config.toml
n_layer = 10
d_model = 896
n_head = 14
n_kv_head = 14
head_dim = 64
d_mlp = 3584
vocab_size = 21233
activation = "gelu"
norm = "layernorm"
norm_place = "pre"
norm_eps = 1e-05
positions = "learned"
qk_norm = false
attn_scale = 0.125
bias = "none"
tie_embeddings = true
parallel_block = false
init = "trunc"
init_std_qkv = 0.0227
init_std_o = 0.00508
init_std_up = 0.0227
init_std_down = 0.00254
optimizer = "muon_variant"
lr = 0.0104
lr_mult_o = 1.5
lr_mult_up = 0.898
beta1 = 0.93
lr_head = 0.00559
grad_clip = 1.0
warmup_steps = 200
schedule = "wsd"
decay_fraction = 0.62
decay_shape = "linear"
final_lr_fraction = 0.0
batch_tokens = 131072
seq_len = 512
doc_mask = true
z_loss = 1e-05
train_tokens = 923000000
steps = 7042
dataset = "wikipedia_en"
Each number is 128 + 24 x the weight over the matrix's rms, rounded and kept within 0 to 255. Layers, rows and columns count from 0. Numbers have three digits each.

# up: layer 2 MLP up, 3584x896, rms 0.0834, rows 2753-2777, columns 0-127
# down: layer 2 MLP down (transposed), 3584x896, rms 0.0229, rows 2753-2776, columns 0-127
up2753:157121143105131129145129129118146113152108145138119120129120130119135164141170122113094100131113115120142130155122137132137109171114105139128142125155135126153159152144125107144138150196106132081115164100135085139107145163074112115076080115113120190140149112148129095148092115149092141131132131102102142134093131143109094076161105142143131097159126134123131148114124115112145114135144
down2753:115152156145111146125177099119122152132156128096143152151139073136139156137132139126113083074102141099157170130139142173115112109172165096112151118117120125125139138114088077119113118087163146142119128143137115124143110101133152115154169121142161116134156115087161113192135132169122145133123182177149116149144158119149148150104180117086111175111090095128123132132141130147136118131172
up2754:138111120124105126131191121107112086089104117157146140187115083097132132124158083105124121139124131163170063120116184164153126143129091157141107132098099152063105146098091152111176172142120114128129184095101127189170162152104144098108134139146115158129105104149100125125135085130128112137170155118091114075172111104135110146077108131118120119121140082144133123092139079111101053124082
down2754:119128129188151137092140104160112132122145111131165125144142092131091139109111117135121122127094119156151094154131124129134133084150113138084137127155156190136151119168146151123112107102147139117147148129095148109141134116072149117137078116110155130131139186123162172141159086118158090127163110105084131115150108202093113148128130136127161176104139189138115124140094112134137131146143
up2755:114127122094103138079114139139130140149112112101148124149116159152145147140119130096153158150102087115163177137129110160145115128078128151170123122124106122115137151165147109090132175141147135160121141105119141141142121132098148174103114122140148127121131147115150100124095121129120127111149151130147192157148157103143160126090105158147116141113130140097145157112119107112105130117155
down2755:139170117152130141122154154102162130181115066180145153104115081156140147129181107167124123118123133144132119140098129092132126074136171129149148132121109155174135118119162118128147082118124157140136107149116162085116103148154133111125158123137105111137133121109120178128106139131127102128143108116112131120102098134130105095104082106148119124090117144177114113170133153158147137141152
up2756:119101130143123120152131126131121129142116093175159134124106128136127136118115139061136129164127144132143105122090135128117109111135145121125096125131137149118140140121095142141125132119102171133147121158140101180139149113106119155125121105125142119148140151106180129131138129140099132136171166111125146138132187120106101127121090106096147134130126095111114150137135117147122145110142
down2756:142174116108131128139087139102105145138119146127160094128121096154135100126121144155141114139130117110104138129120119162138140180105125126097110144125113133101083118145136104152128152078126121120125097109106132120140144110154139163111150125106162146136093153131135173155134123110125113148097087122116126143144114128159128132093142114142101105141128103109153119154129101160122151116105
up2757:068147152095137104122190143101126114187140097113116135117137122118162137136126130124140118185118118137099188127139114168120105115174131118155136160111169072104143164100113146139123108113080125107143101118145160118135097144165100191134133130110130131133129129131125154105128140141141110127099143146133132129108118123125146140150156146065122112122131102154153159121145148155152105146139
down2757:124144143116124111131143139130157137114087109139155134152110101118114138145102134146139110128167139148150140135127145143140086146115104143115142086137167102117111148104126133141153081093124120161076138131142137138076081160128103127159111154110125098114095144146091150071125118132141148117130081109102110129126147136111127142090119115155149177103169118153121116121165125126130094120097
up2758:157122172116114138124126122131123121163129147142123135145142124100155098113108143155143141194141128080162150152163104144141133127105153138144108143133138105130094113133094113110132143125142091125100118120175133110148114134160106128136138120154160124101107121151122149158132141145110141146160139094158148123102181121129141122150124177126108115152143146097138102120112139107113085144119
down2758:101144134125142122100144152098123138132134163133179132137132120114162167151135147109141147162056098122113131146157121109111154160093151169108151125143149075118129134144150124114131132130131137160138112157149109085152108100162155211131141125132092122111119098155118091103109149113143098136155101116109095103101125149083138138124102116122124112176116125099115146144129133169122123085122
up2759:093121079117147133115131173117146130134108123128157162148118117102127161125112125112089141157155108123169119211164122080134152131126113113134178120191148115122106112084143093120118173131116117102127158132150089141107142135109155114148101127147140121132136137120111163100111103121176152164133171139119161136117088117143138146108146109161128158151137114171141087139131118129129091137111
down2759:138169139133150174114155091113146123084152124112170139162103124163119146153148128140112135118149070128105159104109137143116159162185118149148152098162128120144091107100117128109152138088181102115148137165092150146149110135124141120165169151112135099133153106132124126106125120120123123119133138097142169111097109121107143161137136085107142158078142106119103165105149119154101110091143
up2760:116139196142098125170147116106107142126177119155095105114087131118117131166108083147145161163164140154102118119129109127149152125101129078150098124077165118087113160141099154113110112113141127148167114158062091076164139179109140155137154118121141162120130112171104146165114112116133098164148152092183114115118127151153098112121127129130127128128093107105113134152124140115131139103148
down2760:183087084140102136138104137089144123134178173142166168148075124126168149151113139097155149141119126129128095145127148092110125106140137101140087162130122116136141110105112156108150100177103114162127129133163075141150095147118141135090118163117126081103087098137145175118135124154110113115123148159141147138131144177104135111113108118169153133150146110164133114102137164124118108087102
up2761:132153148140138157150144139162144126099125174115120135161132121192110132157128109101152111105136097125126091072108080137145150091115163124160086107113094106119140144135136107122129118096139128108124118130117087101121174134125176127187125120144083121119123131124165107141092106133125147128097145150151172162118113160165152099108100130110103188096131107105129145120099080137160120080138
down2761:113145155129164121138105128125142125110167106110133142112116130134128131084087173126121126123099102101161127117066119080080133135118125107101095111121113109151107118115118140145150110122124146133129128101120162145116123110155089091126127122085143123114139107118119118097139125134135078138147131158117099133132141087141069125122137134145153141101129174105116122112121119166134098152119
up2762:105127164166132155165165140121098124164153102125125136089146094136116142114121115110132121135105168179109146142119121102118173109123123153118148134162126161075130158097127110101171128109121128122125112124118108178115116134138136107122126101136124158122136102096119121090176106098149119106129090156132129123106093135164141155117103133103099145103151118092148119147132142133121111138112
down2762:130127102130123134112125061112133102072137102102130150142067160127095119169108089100126088131172092080093140085078159131125129121113131139137126126131110135125132113141114125099150130130129159108147127087128146097131095162098091114161142120111123164092135190118116133126098099129149141124145129154095146109144103112093177110121138095158148100183130132139149125136118144134112142082115
up2763:187105101088127119121106109159082110136129142079093112165163150111117163104129113129093126088113069135161146119143111142136142152084126108139112149120116135129119088109142139132123153130127119130138118168134139123145110151092146119141121133111116090123102117119099113158128100082166163124146115117149134159131137170150112126160096131161146119109146148098133141118110121142121108107158
down2763:141136135110158107161120127172141155155188177126156138154153114161132133131135133138123156107143136099135142124112143149152096130160084132143150113124153123139146109136138153138144129118134143139154161126125116118089129123154120113120138107139121081154149113123130172142106093171135118133125154096122167098080113130126112119107115111142119140115105153132149109097117132150108112122157
up2764:189148140129093115100113136102091106141158106169125112103128134122115117139118085112109151147102115116130166115120144124138128140141119136155102123084116101103106133123154112112126150190124186116153138129130124101101131161113132144152150144167145148112134075142101121117126142142132116135131178179152135070084137079113136162117158090127187101131163098110132152143091104135141102129122
down2764:083158161155114146156140130095109127129161167137105121133136112137139108139099113121109099106148092166136173098090156103145122155151097131104117163194137152136094112120130132179094152119121108142174150126134141153159108178107132108142132131149104096087128148133147091135132124084145137152152155132124109166145127155106166111171107122152133151108111136131159109162137154153107142160115
up2765:165067144147126139128145148124133135111122101092210136050098171088112130090149148144138119126119149142102159148127140116129147116122175141129111073129113089104103089109104156092125155098130130141129077143124125156133134126120112149107119148129126124184119122134132112133132172104117118118137141127152149167165142096104116134114118133166157118096114118175139102103108111112111135127147
down2765:091116146089139150085142159125125113138103047112169140146131156129096141111138137131116133103101095108123070131095101110113122138122123100062122129137095123099163144135107150107154145108100138185149154091135163117128079154123130118141140083151149106104099172157106107135111140097134108111108107160198071113133198116143144166114127106168176126120144125146121185109137130090146166158164
up2766:129116063130123161169115104150111126183082124119150134128143136140140113142107091131115132120141117118112132107087153130108093119134117137152114157127157109115121110085113139160084117132143133113099120095097141153143156103163129156145153109139112116153115160120134150121139131121131109108135115099105134163104109138136163126135105144140125116123107164158155179137137153131112103155116
down2766:122061144148134124125127157106151158092107157110118121140110147161098162126147151104144151171090110110161091115117131141128145153138121097131118140162086149152127092169111113123156112043161130116143107109140167126165143117120112129098136100160155121110083102159155156104151119139141171137097109098163136129131124133156081151111173146126106120093086106115102122110084082118079149159151
up2767:131165100155179119127157152158098107136136113097154139139134135099175086134149168143141102152157082180152130089153149118145122123138100159134103162145115123135112116162142142152085127179129128136145091090090131151132141131150101195157150125148155107133110131120110134143109120127086096127117124116134119122138150110133118076141118127132116093172081088115129137120118114127110110114106
down2767:109107086103131101158151129112150141122112107135152152122108155144149134146128141126185093131137108140100133136174109185115118128163123112116135126143172131146141159118157100142121132071091124144127128123101175136123109126113145098123094140155108194154159140127140116140145123132115136125123091149108117114104122161137151133113106091162112146148107132125152121162133118125097132134130
up2768:130187112136084140109136105087095137170113131145132096096129121152105096155112139133135113168109130106120138152160145132151139108172108132095114086104147149106118155179141126114117101100123163105118146115139137139150134130095150098163057105078130132156120147109141150143118103104165122065130113161137137111124139127146124132147129142147119129124121099133120142116138118132123133183125
down2768:094111136122156118129147103127123131128138129154109132099154134115126101098107152121093152141149167121122135136098181113141127124076136142126125137129119138144119108130133135116132104112125106166179170068091148119172148132148107121102083146136095156156170135117163123123122151184168158123175122163143174156139085116126162116117182117161151153140078116137110131143130151143158151160090
up2769:135126176163112123118126149121097149100088111131098196102145133165149122150149153148127152115148109139126159100179131103139127142147153139176102134132087122161118108131141152115090129146157166129139113059141145135150164120108093113109141171151135184132139134160104131129107136144118174163105128165122099125172124132137117103112112134083123116138125153102111125114103134129138119167136
down2769:113129132139118158113138120120165130149134104088137115149121169083103119169131152096166086139125137121097068134079121167154120157178133140101104171108118128100105136149054074141091110076117117150133122082054092151080147109149135139154144157134170098082147168104154147183127127083178111114098130078098141112150117096105129130150133118152135149106093188144132112114093128124127120139151
up2770:106154129098101168141163114137137128145113148123132163159134172113094164143130145066139124140123117110168119104126120119152163132179130119147126073165100072097192118128151121118151131123139133126095126107132123084133124156139105118164135116146120116107129134115106133128143163091133132126141156150110072113125122156152103121105164133090162160090143114164132109143151112151132132130137
down2770:092165151140178157166093142159097160142114124095120114143122117096118122144139120159084140091162124115114113129161175116128147117117135160115111130091096071136129130162145097132148168113112151123123114138149136119098127142127094147096120110097162094140100130084147145144138117112120141147114086137159161142109143103145106105110146079112105138163140097145149154120104110108154113150122
up2771:077085151152130122115123114104134147117106138136125130078142167117131157126125114111066158107120150070125135133107128129052107137131130085139106044125104101165116124087146141133096125136180144157136101162150117132124146136145143091132123124128136137126110137147091177116130122157148104100155128124138111131122121144160106150099158173132118141133154169152127144141164150107124116159127
down2771:126092107131177098116117146090096113131117118141135110118105090114116121113116118187136117172108173129157172115126115111125129162137094083147164129131125098135141117090116129129107162121132129141118120149117141121167165094135126159143110142121148123128135152122154127185138128098120141097105146120113121170138167132123107102154119154103124148127113165131155117107149117100154129154106
up2772:133114141107158069116118137130125129131113144105171127144146136145114143145148125131084137131117136116144158133131144114135144128165113155110085139107131109137166140109104130157120099122095115098121126110137168145144116159177143139139126151132170115161093136116158169126137138105152132138114108097129123121078127133084106137164113166130088136168172125166097154144132123119096088124107
down2772:133135162121116164138121124138146105130130149129101139135109156114127124135151129106108142135109118121125104095156179122172136100173124139109120119086111137131154101102136134113138112182131182128097153131135109132140096139127104137159108130117175149143116167110088146126100122140111133123047054118095117141113137109088090159175104154106156144147108113145117133135149097110119149155140
up2773:116109139144125158076139103157125173125111132129098093147122130148090125140131113146117120152120130108136135146083117117133096093131134123154177127146105150090112103134125115153138136149141183083152133115126128119146124174140132095086159133120132156133146132122107120120116123105131161131145153168182112122092138117112114122146134105138103135107126124071144093104139141092127121125109
down2773:128110110136130109126128142088149116142171103159161119143114088131125132138162102105159124132135132137099111116117089126113146136126159150111087127110126089111096156114112119147105111084133094123140133131098092105111132124156144138123088147153123108140133111101185113110126158125128124128152129146105137141139130112139110135146102111168141159109147155123081093143096132127141107119185
up2774:161140111139186150103114149121087143151096169161124139143155155111134114132142111140103111119145154116154138163099128112119132118126147110120118126118158151154140105138159137144135116092122134140149130165133169130139066146133101163125155125120155125128129100167143122124169099091108125136173126098159148112150145153111141145146085084128140149133147124128136129125109133122107142107137
down2774:113118121086111120145108154086173136177163106142169146171119127154132123163122137154130106101112135083111065127098094123076128126112123063130147133126132114072172102148140171121101100136131130113118067149132140181118111124114109110107164130120137121128088138121084216150133155114122119161156099141180143146117133164148167163118112117095156116126147167095124098128126117159129136152172
up2775:136127087141080137133126092142128144148161173126119093122102128112095173139130112139099113146154115149162133105102101080200110117116142115096144101144130114108113166136166181141145107146166104131107148169125092124133135107102146119186150130132138157127124105160093119126107111099171097140130162147105074118111160148128138141154113118135123156141120100122108143100135145113141075120103
down2775:118115128134199113106130093145150101135153104129130139132134121097121079102168067112166131113141129149057134140124128096132128115163117132139105103130098158140119157099099121131127096137087108136119152135145118107114150143107118144162117178085117144141143115165124137126116103118092113121160142147139115122115124120127145153105121128089158085130135118116142125128108113148125155153174
up2776:153123123112086114132129133166060188098153150081142124063139174157177113154135196132102198108149107116126114118097142150125092137131149088105124120076130124144146144145127156127156152121137102108126121172115132098132125123100135119136129126139172091171145150181139126126121116143122127124143152069140097121152120139122125123153103156176107139165155147092129141104153109185109136125149
down2776:091161134114077154170125122138130139140127139186110134143099098131122141145179143125159076116135126175126124137099152102127094144134148162146142134114151089178100131169145131151105123097121122113123163123099135141095134165114103149180091172163111131197122105109117082145135120068155154138141125104072120153101115140092127145128134123101088145097153120155087148096117102117187103134150
up2777:140169152159146139121130134181075150139144143123126135095154142108117129120121126086095141090116082160121118150162134124107129108156149090113145122088119123122157193119169140100172118167104101114117133161140201144106119104176126095122143138129164102155137127122146144148121156152099118125129114139115125098130150134095099145128136102095127145134134134083124167104148132131118149136095